config = dict(
    init_std_down=0.00258,
    lr_head=0.00392,
    batch_tokens=[32768, 65536, 98304],
)
Each number is 128 + 32 x the weight over its row's rms, rounded and kept within 0 to 255. Layers, rows and columns count from 0. The size above them is the row's rms in percent of the matrix's.

# layer 5 attention key, 448x448, rms 0.0515, rows 311-319, columns 320-383
size [ 94  98  97  96  96  96  96  99  94]
[[172 162 138 108 137 176 134 149 124 135 107 114  82 125 104 167 104 122 163 131 135 153 101 176 143  86 132  92 111 119  98 108 145 196 125 134 144  93 134 107 120 163 108 133 132 104 125 113  88 205 175 160 135 157  90 143  72 180 104 152 127  94 104 158]
 [156 126 170 115 148 117  77 145 120 139  87 100  96 122 130 130 200 136  75 143 135 110 220 151 133 119 115 188 157 132 131 159 122 144 139 201 154  49 130 170 105 150 134 129 136 109 123  97 184 121 122 142 152 118 153 132 162 132 147 157  99 125 113  99]
 [103 115 123 170 151 107 113 126  85 104 123 110 182 107 107 150 149 108 132 121 152 102 122 125 113 164 189 192 175 105 150  95 122 146 158  87 112  40 155 131 120 197 126 152 139 109 171 120 123  73 139 165 115 128 165 121 105 114 142 172 131 129 118 178]
 [172 146 140 129 175 106 140  88 175 188 119 194  91 158 148 149 149 114 141  75 156 166 167 123 129 109 118 127  41 121  99  95 189 117 155 144 122 187 101 133  77 166 121 105 148  90  74 134 115 131 153 107 178 127  79 112 161 128  94 133  76  97 105  91]
 [140  80  78 132 182 158 154 161 195 155  82 110  59 138 150 171 126 119 148 148 124 103 112 186 122 151 151 115 132 153 132 111 195 144 107 151 126 107  76 196 119  98 129 121  79  94  94 163 109 102  76 121 151  86 111 146  73 166 144  68 118 122  97 113]
 [118 164 102  91 159 106 107 115 177 127 148 102 142 121 132 117 129 190 111  99  78 106 171 101 129 146 132 149 125 150 114 183 100 127 113 218  81 100 149 128 123 122 170 129 150 166 144 164 171 100 176 137 155 132 113 111 109 150  96  98 153 172 141 183]
 [153 127 141 115 111 144 128 141 126 143  95 136 111 122 135 173  95  77 154  56 144 102  94 122  99 157 188 162 174 133 128 122 155 101 123 132 155 168 136 105  52 107 162 129  89 123 115 158 193 152 150 138 129 184  94 120 167 176  98 129 141 104 100 104]
 [196 125 109 101 193 170 178  88 143  87 106  60 127 203 105 116 148 154  88 155  88 182  43 117 102  78  84  96  80  57 180  68 125 146 163 124 129 110 125  94 107 163 150 190 143  96 113 152 201 137  66  78 149  88 144 132 203  98 111 125 160  97 139 188]
 [135 162 168 140 125 138 137 106  96  96 165  78 114 140 122 133 137 133 111 140  85 172 120 133  92 122 126 119 166 146 115  64 153 103  64 142 142 114 177 124 130  54 130 155 126 138 118  59 113 142  99 122  85 156 125 145 117  94  97 118 162 153 174 115]]
# layer 5 attention query, 448x448, rms 0.0497, rows 312-319, columns 320-383
size [103  98  99  97 104  98  98  98]
[[148 129 132 156 106 104  85 148 148  89 134 165 139 105  98 115 152 123 179 128 110  97  84 189 147  59  40 128 143 140 122 111  80 106 105 132 167  83 191  87 103  68  79 108 167 115 180 119 136 142  86  92 141 114  98 160 103 147 112  91 113 171 149 161]
 [133 158 138 104 134 156 132 177 136 123  98 167  93 144 129 152 114 144 142 116  97 130 132 188 116 125 123 159 151 171 105 165 108 133 174 171 155 114 149 128 141 123 170 185 151 133  73 114 133 125 127 109 159 190 123 109 130 129 162 128 112 144 122 117]
 [202 143 181 100  88 105  81  63 182 116 149 169 120 142 140 144 106 132 152 120 175  91 156  97 119 164 175 134  53 164 129 124 110 166  88 101 121 157 105 107 133 124 128  74 134 111 139 121 166 131  68 120 136 123 144  86 171 101 114 187  99 145 114  96]
 [103 124 135 134  63  63 145 108 175 133 120 188 113 171 104 106 121 102  90 116 111 116 128 127 135 124  82  73 136 177 136 142 123 139 174 120 124 149 120  77  96  72 109 222  97 104 138 145 119 137 188 145 167 123 124 102 145 115 155 170  96 107  84 125]
 [162  72  80 154 148  92 192 156 117 115 110  96 109 129 128 139 124  27 103 203 128 180 103 111 148 151 153 149 153  49 168 163 114 126 116  80 141 130 158 114 165 120 127  78 129 132  68  65 141 160 113 150 156 102 150 113 129 157  96 123  67  66 137  93]
 [132  91 148 130 136 159 116 108 127  66 185 139 152 141 142 102 142 122 136 104 173 138 131  84 145  50 139 113 165 150 111 119  98 194 153 116 147 103 148 138 144 141 138 132  83 141 100  83 147  84  97  48 129 122 109  99 138 135 175 164 152 154 150 127]
 [ 92  76 122 104  64  88 166 166 117 116 192 114 168  87 118 145 131 114  92 131 142 141 181 155 107 178 110 142  96 171 152 144 102  77 134 147 214 161  73 108 127  96 157 140 165 152 154  52 156 127 209  68 124 128 134 161 141 183 121  77 138 130 161  98]
 [151 162  66  92 157 125 176 111 115 101 137 138 128 109 139 120 163 129 134 109 190  83 141 122 142 133 165  97 127 128 175 154  83 120 143 115 115 118 145 155 134 174 134 118  72 153 135 163 196 143 188 136 123 114 126  87  93  59 138 134 147 115 100  67]]
# layer 5 attention value, 448x448, rms 0.0612, rows 256-299, columns 320-383
size [ 98 102 100  93  97  99  90  97  92  94  99  97 100  96  97  91 106  99  97  95  99  94  92  97  97  98  92  99 102  91  94  93  93  95  98  97  94  98  98  98 100  97 102  94]
[[146  76 117 107 167 116  99 120 116 116  99 140 125 118  87  59  37 122 100  42 175 164 136 144 141 161 177  93  95 141  92  97 173  75 143 129 110 116  91 176 119 170 154  85 158 124 139 206 162  90 147 149 185 179 138 199 114 159 125 143 152 164  56 169]
 [ 86 108 134  95 150 135 109 136 156 132 156  85 104 111 146  98 107  82 159  85  94  83 116 202  89 137 109 152 130  99  85 150 125 182 113 124  89  82 124 209 116 131 100 128 174 100 137  84 181 147  44  84 120  72 113 140 148 113 150 124 212 111 185 176]
 [159 151 111 168  99 177  71 125 106 173 133 130 153 164  93  87 146 150  99  81 152 132 186 151 133 108 137 127 140  99 140  49  64  97 155 121 110 170 126 156 135 110 167  85 120 161 108  68 127  85 103 165 174 138  61 171  79 160 158 163 105 130 104 109]
 [155 130  81 152 119 113 149 164 130  77 126 154 144 110 112 114 184 161 187 107  77 131 103 153 105 163 118 210 179 141 186  95 122 142 172 100  99 137  92 203 147  98 127 122 205 137  98  97 159  98 172 131  80  94 130  57 195 164 136  94 123 118 136 117]
 [197 125 113 157  61 137  64 145 124 101  85 112  94  80 122 151 154 118 158 146 126 119  98 123 156 125 144  99 131 134 105 188 126 162 123 130 176 158 189 128 104 149 166 142 155 101  15 147 108 113  99 110 102 131  79 178 104  82 158 114 102 199  73  98]
 [150 119  93 203 142 137 168  98 123 165 169 154 108  84 106 128 182 119 177 129 195 161  69 116 121 144 168 118  78 162 105 110 102 130 164 110  90 151 105 130 146 119 185 132 120 140  98 107 197 167 149  84 126  56 124 183  99 131 135 105 154 155 109 138]
 [167  93  74 148  93  61 161 130 141 115 122 127  98 188 179 126  77 105 151 171 181  98 124  84 152 144 151 143 189 135 116  81  67  90 157 151 144  93 118 145 121 119 131 117 120  93 167 148 138  82 146 114  90 120 111 172 146 121 105 141  99 188 128 150]
 [135  95  90 130 159  82 110 127 153 147 123 100 159 168 138 130 133 130 111  67 124 176 137 101 145 120 215 131 165 111 110 163 116  98 164 129  87 117 151 183 138  90 143 168 111 212 108 105 112 106 169 133 149  91 115 179  75 121 119 151  85  90 118  93]
 [136 110 162  76 136 205 116  86  93  38 169 110 232 162 107 168  67 206 189  97 108 141 112 151  71  72 174 150 117 133  97 182 142 126 124 156 125  92 152 108 119 102 116 157 146 144 180 134 132 172  99 153  70 166 101 129 122 148 169 108  41 176 120 110]
 [140 172  87  70  94 129 106 117 142 124 160 102 194 133 154  84  76 100 102 155 103 133 132 161  89  73 115 167 121 138 158 122 181 136  95 107 161 126 139 128 160 130 103 124  91  61 177  84  91 119 107 135 117 159 125 154 178 155 180  75 102 143 184 181]
 [149 104  95 117 137 155 162 155 151  92 156 141 158 121 129 110 119 137 138  87 134 185 147 139  95 145 105 106  73 143 122 138 154  74 145 100 108 179 129 143 180 140  28 153 131 116 167 110 159 128 137 124 198 143  93  76 157  95 148 143 142 112 166  68]
 [153  94  90 149 144 151 130 157 193 163  90 110 164 132 199 167 152 142 113 108 186 118 143 107 114 136 121 128 141 122 204 145  70 154 137  84 144 137 150  97 150 158 148 139 153 153 141 132 152 154 140 101 175  83 139 120 154 182 210  82 151 181 119  97]
 [ 86 122 112 100 181 194 129 102 126 141 123  75 159 106 112 172 164 151 127  57 100 122 144 147 164 158 107 108  84 194 171 149  57 129 165 146 178  55 132 101 101 129 109 100  85  74  97 158 167 115 133 114 188 125 136  55 123 103  77 178 165  63  94  81]
 [154 126 186 113  92 175  76  82  85 143 137 100 170 111 174 154 164 177 126  74 146 130 121 167 127 214 122 100 129 105 137 141 116 151 130 103 115 126 158 139 145 107 141 127 143 102 106 181 123 156  72 113  76  52 108 136 116  75 135 127 151 140 116 184]
 [142 121 177  94 164 190 132  90 152 146 121 103 173 132  98  61 126 128 144  87  99 111 131 119 153 118 115 109 148 182 173 100  95 105 121 156 149 159 141  93 191 115 124 124 120 179  80 152  85 134 115 125 130 162 170 144 128  89 148 120 153 114 184  42]
 [ 88 140 182 130 193 108  91 172 151 133 136 119 115 184 169 160 153 132 183 156  74 145 105 104 119 162 104 133 116 126 113 168 175 176 103 120 137 141 176 115 151 109 133 146 121 112 101 151 171 107 173  97 135 100 171 130 114 160 124 134 114 112 151 119]
 [107 117 136 145 177  88 167 112 136 127 179 119 139 182 123 116 107  59 142 129 160 141 161 129 125  88 160 144 145 130 115  68 138  91 109  78 127  80 154 133 142 131 161 113 124 135  88 110  77  82  98 114 138 112 135 130 123 171 146 136 145 118  83 122]
 [135 143  72 182 129 109 168 127 118 188 123 181 165 165  75 140 134 105 123 149 144 101 187  98 162 179 104 170  89 108  92 113  92 164 118 123 109 150 172  90 110  64 144 103 156 151 130 198 127 101 162 121 172  97  73 175  35 172 110 110 130 132 129 113]
 [151 144 120  94 124 113 230 105 102 156 132 121 163 112 153 156 112 165 111  99 134 129 180 174 144 153  96 163 132 150 158 170 110  89 139  83 145 141  75 105 102 107  83 179 173  94 172 140  83 182 140 125 143 118 136  90  96 128  98 116  96 141 133 134]
 [169 133 138 107 105  77  91 183 116 102 158 102 165 127 150 131 170 107  67 102  64 127 112 153  89 168 119  94 113 153 136  99  97  98 111 194 129 129  86 109 153 191 115 128  93 145 103 146 122 126  83 103 136  60 142 104 138 122 187 136 161 129 183  65]
 [133 173 145 116 141  54 144 103  91 141 176 134 107 169 165 148 117  49 111 173 165 168 167  88 135 168 118 143 138 139 126 173 136 151 130 139 117 122  72 127 110 124 166 166 156 130 105 150 164 127 125 183 174 128  70 125 121  74 168 101  86 134 101  92]
 [139 103 106 102  99 241 120 134 101  85 170 169 150 100 181 151  53 163 146 123 149 119 120 113 161  98  99 117 181 146 139 151 186 124 116 139 212 107 123  92 145 107 128 128 140 182 121 121 104 167 141 128 129 119 145  41 174 145 153  97 140  69 116  94]
 [143 116 125 110 118 111 140  76 111 148 142 106 152  88 126 131 107  81 143 186 170 103  75 105  63 145 135 103 185 147 148 139 120 131 129 117 137 158  49  77 147 113 130 123 118 112 124 107 146 114 129 127 173 102 185 174  41 192 111 125 121 170 127  70]
 [133  78 150 111 151 111 137  88 235  79 139 163 120 114 157 118 104 106 152 126 120  75 164 131 148 102 117 144  99 106 123 136 161 137 139  77 133 165 105 126 131 127 106  95  96 133 186 101 110  96 108 133  58 130  84 110  98 182 127  93 113 131 163 160]
 [165 118 131  75 102 156 144 138 121  68  70 157 140  92 119 130 176  71 148 170 114 137  99 125 110 149 108 113 185 112 139 155 113 172 114 155 161 120 107 131 103 160  80 187 163 125  90 126 150 167  44  64  93 146 105 148 184 199 127 193 118 121 174 108]
 [118 157 163 206 104 139 140 207 173 131 148 162  65  94 159 181 129 215  86 165 145 190  49 112 135  99  90 162  50 158 110 153 147 160 136 161 119 130 116 113 179 120 147 107 163 139 131 162 118 137 146  96  85  92 127 164 152 143  87 128 130 126 154 161]
 [101 127 151  80 117 102 158 153 125 144  92 158 122 176  71 124 136 136 101 135 185  98 155 142 109 134 158 149 114 160 116 161 139  70 117 152 131  96  89 151  92 147 129 132 129 141 176 174 138 182 142 135 116  95 117 115 140 172 170 163 140 133 138 108]
 [160 132 128 109 114 154  78 193 111 116 104 156  91  93 156 132 139 105 161 106 165 100 141 138 133 107 169 167 165 115 110  91 156 133 188 129  73 128 113 143 127  66  99 109 100  91 143 135 150  87 149 142 150 139 134  95 103 120  69 176 172 164 105 123]
 [126 117 122 153 165 138 136 139  39 142 109 120 147 130 121 129 171 159 143 177 152 112 164 159 103 116 159  93 131 118 130 140 115  78 127 174 153  74 117 126 156 153 152 106 122 156 120 132 145 115 134 134 179 145 101 189  58 109 185 175 102  85 101 113]
 [132  99 181 119 200 154 147 105 162  88 174 135 103 117 147 177 163 192 155 129  95 137 176  88  79  71 129 146 149 165 141 159 120 116 122 107 112 100 127 147 147  91 124 152 144 117 162 125 178  97 114 111 167  93 134 103 118 158 132 126  66 137 114 147]
 [ 95  72  80  78 155 143 128 126 129 136 134  76 148 150  77 156  92 152 114 130 142 186 121 120 187 124 144 180 163  95 168 124 140 220 132  66  84 191 163 112 138  74 174 125 122  66 114 119  56 124 152 159 120 121 124 107 137 130 129 175 141 157 229 166]
 [ 90  85  83 132 183  88 145 119  92 140  98  86 172 146  91 113 105 155 120 132 142 101 143 152 166 176 107 105 129 139 161 144 111 101 187 146 177 137  99 127 131 179 117 111 133 102 133 109 103  90 150 120 144 200 187 205 101  96 133 119 132 185 152 130]
 [101 105  89 180 137 148 110  83 145 107 152 185 112 160 130 119 146 145  86 135 150 180  87 149 140  79 127 133 167 121 128 166 154 141 136 169 163 163 114 158 150 134 164  79 104 155 135 146 134 148 132  47 146  50 132 111 180  74 111  84 114 163 150  92]
 [107 137 125 201 127 154 165 134 109 134 133 141 125 167 146 133 131 107  54 191 139 154 197 119  68  90 180 113 104 139 124  96  88 152  82  97 152 131 133 199 106 142 104 132 164 117 130 122 187 115 146 165 128 118 140 139 108 115  92 163 125 129 170 139]
 [108 133 132 160 129  68  86 154 119 111 117 179 163 160 117 122 145 110  81 155 139 153 134 133 157 159 116 156  86 115  95 172 146  68 119 195  90  83 126 119  65 149  36 104 132  45 110 136 180 153  86 166 132  69 147 127 127 147  79 132  97 120 133 189]
 [ 91 143 164 114 110 170 132 165 113 101 191 146 119 121 172 105  74 120 120 100 154  75 165  88 162 155 162  95 180 141  68 111 145 160 143 167 148 119 105  90  59  91 127 151 150  76  92 177  62 123 123  67 106 131  64  83 127 155  99  91 184 163 166 145]
 [ 80 130 157  90 132 161  86 112 133 119  66 131 165 149 165  87 117 120 110 175 110 143 149 155 135 157  93  94 113 166 124 145 192  74  71 136 178 170 133 152 165 145 162 106 116 145  90 160 122 126 117 125 115 125 133 138  75 172 107 126 129 168 150 119]
 [133 113 139 125  79 208 163 137 171  74 120 140 165 109 124 128  68 182 152 131  62 128  53 138 152 166  88  71 116  88 157 153 160  83 113 168 108 110 155  99 107 172 123 160 126 106 137 165  85 142 194 120 138 144 148 100 144 156 168 138 122  90 152 105]
 [133 105  92 129  89 128 217 127 116 185 160 135 126  20 122 149 155 147 164 169 154 120  96  93 150 134 148  83 160 112 139 119  75 125 117 124 148 188 117 113 133 156 129 158 107 155  95  81 114 129 205 125 143 125 172  82 139 136 140 157 174 139 133  84]
 [184 180 161 123 132 153 144  62 148 161 154 114 130 193  88  99 117 120 104 108  96 164 173 159  69 130 167 146 110 134 166 141  94 160 130 126  92 103 157 113 138  96 135  65 153 174 128 109 122 141 130 156 104 163 123 192 138 139  99 114 139 111 129  97]
 [188 112  80 127 171  95  60 115 135 140 158 103  94 157 133 192 128 104 105 152 126 177 142 166 176 143  58  82 185 145 126 115  79 101 135 146  46  63 109 126 103  98  63 140 150 161 156 154 176 153 162  86 114 192 108  60 141 225 183 162 113 151 143 115]
 [121 161 142 160 138 127 128 114 136 160 162 122 114 160  97 118 125 120  89  99 103 118 149 148 155 159 138  87 132 105  95  85 145 126 154 141 153 132 159 105 171 159 144 167 125 185 132 159 151  99 185 117  87 125 175  97 130 110 155 150 123 179  90 155]
 [ 86 114 109 151 118 105  94 136 150 104 152 113  68 108 184 140 100  87 116 109 179 129 127 152 107  91  95 183 126 137 129 130 163 141  82 164 126 114 123  94 142 142 138 114 142  96  72 137 144 151  67 158 126 174  57 117  99 153 105 105  95 113 108 170]
 [161  38  62  89  66  99 207  65 129 159 196 161 150 151 124 121 112 183  64 155 130 185 118 141 132  78 163 102 120 107 115 135 102 122 150 193 148 140 110 191 139 106 135 146 111 188  86 105 143 175 156 155 110 122 126 123 111 119 131 114  72 126 131  98]]
# layer 5 attention output (transposed), 448x448, rms 0.0549, rows 256-299, columns 320-383
size [ 98 101  99  95  98  96  91  94  94  97  97  98 101 100  99  95 106 101  96 100 100  97  95  98  95  96  94  97  96  96  94  95  92  95  97  93 101  98  96  95 102  95  97  97]
[[ 73 145 186 135 104 173  94 106  76 127  90 158 134 118  96 100 135 195 117 119 149  93 121 180 149  66 178 143 136 161 140 130 116 145 125 150  90  78 178 155  80 131 202 166 149 132 143  81 144 131 197  70 122 165 156  70  90 135 190 194 182 100  58 106]
 [ 50 152 117 176 132 100 136  47 149 148  94 140  48 128 116 150  92 180 147  72 140 144 166 139 110 165 141 129  97 122 149 120 125 166 131  90  94 165  84 125 168  93 122 138 133 129  77 126 168  86 105 136 138  92 112 181 163 109 137 147 165  63 136 127]
 [ 77 117 167 148 177 123 129 146 110 170 113  74 138 158  79 136 163  78 170  89 113 156 122 121 132 181 116 160 128 136 146 108 166 183 123  82 128 123 100 134 141  96 180 170 128 142 164 101 194  88 144 161 186 120 120 117  64 132 200 168 173 195 152 116]
 [ 93 132  99 114 132 132 120 112 171 198  99  87 129 120 201 145 144 126 111 103 174 115 155 154 155  65 139 160  94 125 151 153  79 111 134 153 116 117 159 133 209 158 171  88 145  99  95 189 169 120 149 165  92 145 122 174 125 174  89 150 122 108 150 127]
 [129  87 152 154 143 164 165 154  97 138  95 158  85 121 172 136 111 125  62 168 197 112  75 128 150 149 151  97 113 149 142 105  38 135 144 116 133 172 109 103 144 114 148 164 183 100 167  82 140 160 119 114  92 144 156 126 134 121 180 145 127 130 117 110]
 [107  88 134 122 115  99  96 130 116 124  87  91  94 148 122 194  74  95  57 120 106 167  93 183 116 102 172 102 101 201  90 187 127 147 149 186  93 138 159 126 140 100 157  93 149 134 124 130 183 119  97 115 128 150  57 131 103 187 197 117 125 102 147 136]
 [154 208 170 107 173 115 111  91 162  99 108 133 168 113 144 106 155 103 119 136 111 142  87 100 153 111 203 149 132  63 139 126 104 134 189 137 130  54 111  96 138 109 104 157  86 169 128 169 107  89 119 154 173 148 108  67 136  76 141 107 157 146 145 140]
 [ 91 137 160 131 110 147  99 132 124  73 144  18 183 128  94  98 133 130 184  89  92 153  52 119  77 142 134 109 117 111 134 141 138 182 134 186 144 118  89 163 131  96 147 133 120 144  58 122 175 108 146 147 106 140 142 127 157 167 130 132 138 159 153 103]
 [ 73  51 114 102 103 113 176  87 169 136 100 165 122 135  99 177 165 116 163 118 153 159  90  99 132 102 146 140 149  65 142 150 122  98 160 158 195 160 123 135  79 141 142 109 121 140  83 128 144 152 170 142 109 127 186  60 113 175 101 129 130 106 144 164]
 [142 102 132 198 163 142 118 138 136 121 177 127 143 122 104 125 133 149  40 128 100 114 116  94  73  84 155 102 140 124 115 159 159 173  84 134 165 115 178 143 126 109  82 135 113 152 114 208 121 135 140 171 145  76 160  96 129 116 144 114 162  99 111 168]
 [112 163  87  78 140 159 120 103  79 108 181 153  74 163 132 139 171 107 149  45 126 120 116  84  86  76 148  44 112  84 112 147 133 169  95 117 161 127 114  77  95 105  74 127 113 106 118 164 121 173 121 148 136 106 128 142 153 106 103 195 155 156 127 162]
 [137 104 145 154 113  94 159 123 126 140 128 155 120  55  90  78 189 186 154 167 152 122 182 179 159 131 139  90 134 130 139 124 103 166 106 134  82  59 106 191  89 113 206  93 176 180 141 171 143 161 135  83 130 142 182 122 153 153 122 169 113 139 138 175]
 [144  97 130 171 141  92 153 116  98 163 142 122  98 131  75 199 146 165 104  91 152  81 135 157 125 165 113 187 113  99 140 129 150 147  80 172 118 167 129  92 115 146 103 100 161 113 139 142 108 163 157 102 149 130 160 135  58 119 122 147 161  79 144 146]
 [ 96 126 136 162 120 207 217 147 153 144  92 141 123 150 127 131  83 159  94 151 155 128 124 122 184  91 120 103 161  79 225 141 101 115 121 132 131 194 142  87 130 210 144 112 109 118  99 157 173 153 109 100  98 125 137 156 114  98 128 148 123 110 179 129]
 [ 91  90 144 128 139 103 147 135 130 172 149 175 114 123  86 103 182 129  95  96 183 115 159 180 172  70 126 126 146 140 109 149  89  83 140 128  46 171 100 112 160  98  87 111 110 102 173 124  76  87 177 160  78 136 110 167 192  97 193 138 165 127  94 125]
 [ 64 115 125 116  59 149 103  75 166 100 187 125 116 140 100 135 146 169 109  90 123 168 169 169 207 178 188  57 142 105 101 124 145 101  63 128 124  90 106 137  54  82 102 167 146 188 161 161 114 117  69 112  97 138  70 133 167 135 133 111 116  79 119 166]
 [137 146 148 182  84 130 120  79 155  92  51 156 157 128 145 124  79  78 240 131 118  71 127 104 152 111 143 156 164  87 122 113 115 125 147 167 136 137 176  78  80  89 101 131 122 121 150 140 135 154 132 142 162 171 155 177 154 120 141 120 113 109 150 143]
 [115 115 104 149 122 112 106  90 146 148 158 111 165 162 106 113  77 112 121 125 147 121 132 109 128  81  87 107 118 168  74 104  90 124 140 198 132 123 190  90 157  46 158  96 110 185 156 185 140 143 174 108 169  74 110 162  97 106 150 134 169 167 187  78]
 [142 111 190 148  81 143 136  85 121 114 153 141 127  92 138 177  58  97 124 157  83 122 129 100 123  96 131 102 118 135 137 144 117 162 148 136 110 136 109 168 114 157  66  87  19 120 103 120 120 109 142 104 163  77 114 155 159 144 127 132 121  92 138  94]
 [146 159 148 133 105 152 134 136 113 112 125 101 177 109 110 117 146 121 119  81 132  96  76  73 165 144 116  79 112 105 109  94  65 111 159 142 109 189 103 106 178 159 172 109 163 100 130 136 126 109 208 106 155 147 186 152 166 138 122 116  75 159 113 113]
 [131  88 141 145 101  98 137 146 119 119 140  97 136  93 194 140 117 160 149 141 141 167 100 154 163 199  92 139 140 165 118 137 174 152 168  97 114  99 132 101 160 134 108 162 124 159 149 121 171 152 139 156 120 120 139 137 114 170 169 115 104 129  57 147]
 [172 105  58  93  63  91  88 122  97 122 161 122 189 127 108 173 130 117 119 139 101 210 149 142 179 139 139 129  47 137 139 195 214  88 121 167 148 150 161 189 172 111 134 149 114 103 108  81 128 131 159  86 131  74 110 120  86  89 102 157 131 182 184 169]
 [138  94 154 159 147 147 128 157 101  98 157 160 175 128 112  68 101 132 120 105 119  94 112 140 108  80 119 128  84 117 184 150 114 160 160 171  71 137  82 140 149  87 129 136 100 120 168 159  83  74 140 130 132 133 219 115  70 139  52 122 112  94 107 142]
 [ 97 193 107 140  77 200 120 128 158 122 127 139 147 140 106 100 129  87 163 191  74 146 151 175 163 122 132 106 118 127 124  87 126  98 143  90 118 149  99  54 164 109 121 114 135 144 149 150 161 126 158 132 156 109 101 123 172 101 136 145 131 105 148 124]
 [159 177  99  90 140 148 137 157 103 177 152  94 166 126 162 125 191 133 104 179 104 119  93 151 168 119  55 152 132 127 175 132 157 117 147 161 181 179 103  88 128 183 153  98 183 125 117 105 122  85 130 104 158 149 154 132 195 121 129  81 171 153 100 180]
 [120 169 103 115 142 191 111 171 105 122 182 121 136 136 118 138 158 160 105 151 144 116  96 194 148 151 121 109 170 152  79 120 140 153  85  72 184 114 118 199 157  89 110 137 114 111  69 141 114 125  89 111  97 129  95 128  92 159 177 196 135 162 181 146]
 [105  92 130  96  99 117 198 117 182 130 128 111 151 122 170 118 123 148  80 168 117 117 142 170 144 171 101  73  76 180 100 116 145 143 107 166 132 125  74 102 154 116 135  87  52 110  86 103 120  86 120 119 126 197 138 162 101 149 140 187 108 145 105 119]
 [108 194 103 121 100 231 162  90 168 128 131 156 150 103 151 112 160 112 101 131 177  97 140  79 103 117 164 150  95  85 159  94 177 116 144 125 148 126 157 124 132 106 229 156 149 114 145 191  75 155 193 147 127 157  44 152 152 121 171 163 140 173 135 156]
 [124 136 119  93 130 160 111  99  99  91 140 120  86 135 157 126 133 107 159 125 143 141 160 135 133 129 159 118 112  82 145 111 109 140 122 131 152  82 104 107  71 114 108 132  58 157  66  79  74  86 166 105 117 177 135 144 111 141 175 107  61 171  86 145]
 [131 131  91  93 126  67 113  91  94 138 125 118 109 115 100 146 110 141 101 155 138 105 111 118 107 156 127 188 163 126 114 100 157 126 112 160 148 102 157 164 144 107 111 115 152 108 105 125  78  67  96 125  96 119  93 119 133 120 128  89  83 130 185  91]
 [ 67 118 121 115  58 140 128 182 100  56 128  93 122 110 122 120 129 122 118 115 123 139 110 174 126  89 128 132 132 146 127  90 187 103 167 112 148  94 155 167  99 133 119 128 186 183 135 183 113 167 120 176 208  77  54 146 146  76 147  93 166  97 176 101]
 [161 129 144 107 167  94 151 117  85 124 102  79 125 114 103 136 132 154 132 155 195  34 185 109  74  83 115 130 179 140 191 103 131 104 159 153 117 116 117 148 136 134 173 136  68 110 173 134 108 202  93 112 176 129 115 127 154 109  71 213 131  96 161 138]
 [163  44 161 137  41 114 140 129 141  72 187 112 121 147 170 152  98 176 172  71 176 106 137 159 170 115 102  83 101 125 152 145 185  75 123 144 127 102 170  75 106 137 106 147  92 176 132  90 104 184  95  86 166 137 118 129 140  71 109 140 134 157 164 126]
 [ 87  98 167 154 107 105 201 153 123  72 154  78  60 105 109 215 153 118  96 138 133  88 109 135  35  94 148 164  95 149 160 160 129  35 118  87 134 161 107  88 106 114 131  86 130 214  81 115 156 127 109 155 186 116 131 174 146 124 126 143  96 107 132 155]
 [135 108 156  91 140 168 121 135 132 100 117 127 117 163 160 131  63 168 142 162  89 130 155 146  94  65 163 220 135 145 111  96 193 134 116 142 214 136 134 107 154  94 167 118 112 104 105 115 142 151 154 101 121 111 136  72 118 140 116 129  99 132 123 129]
 [ 50 167 126 104 114 113  84 142  98 120 115 108 129 162 175 144 144 151 132 137 109 162 110 172 114 131 104 136 164 127 151 116  86 126 157  76 157 109 120 128 128 114 130 121 128 161 148  94  80 146  76 117 135 111  89 134 120 196 111 115  55 143 164 132]
 [151  85 118 151 139 108 145  40 113 203 155 113 146 173  80 149 150 125 116 106 148 168 118 160 138 106 140 129 169  90 114 105 148 122 179 122 116 129 129  95 120 105 105  95 116 137 138 158 135 138  65 101 140 120 106  91 122 125 133 143 154 109 121 193]
 [107 155 157  89  94 120 141 130 142 159 133  96 104 139 172  89 122 158 121 154 120 143 170 148  86 119 114 192 153 190  89 116 116 100 132 163 133 138 132 144  93 148 100 140  92  91  98  77  98 167 125 107 140 119  95 122 135 164 192 106 129 127  90 161]
 [122 106 165 119 124  90  99 112  93 139 141 141 177 117 115 149  99  65 103 164  90  95 163 131  95 142  95 155 148 135 142 147 184  69 107 131  74 168 130  96 115  97  66  87 109 164 188 151 175  95 124  92 138 162 171 152  92  57 153  79 126 125  97 139]
 [ 68 155 201 160 160 153 141 122 116 133 128  98 139 150  99 129 179 164 121 122 128 132 124 145 151  67 119 151 120 125  93 120 129 147  73  90 164 108 148  82 190 175 182 155 121 136 134 121  84 132 105 158 120 106 111 159 130 169 162 119 174 131 148 132]
 [137 101 112 140 114  75  98 173 162 109 182 180 103 185 151 102  85 125 140  53 138  56 244 148 145 166 158 170 171  99  76 120  90 188 123 192 137 172 132 121 127 107 105 118  88 168 113 158  77 134 176 174 118 180 150 114 115 101 113  82 126 118 187 101]
 [163  94 140 110  49  57 193 106 157 170 150 132  77  84 189  83 112 111 144 128 154 137  94 137 147 191 115  81  80 154 142 100 170 173 108 116 148 115 171 119 125 115 126 155 217 115 179 114 139 124 106 144 103 143 107  89 133 147  89 144 144  64 123 123]
 [ 90 200 108 160 133  74 129 102 133 110 130 128 154  95 116 192 103 127 140  61 149 167 123  97  95 182 172 128 102 135  76 151 132 145 118 101 124  92 164 147 134 117 118 141 120  88  53 117 158 179  73 124  84  34 111 106 118 156 132 131  72 136  90 195]
 [156 112 131 138 150 121 165  97  97 129 109 169 202 144  87 171 179  95 176  97  68 143 122  47 142 121 160  87 100 127 151 159 173 149 155 178 135  67  96 141 110 132  80 107  75 189 117 130 111  83 102 130 128 131 162 187 140 141  87 129  88 145 138 119]]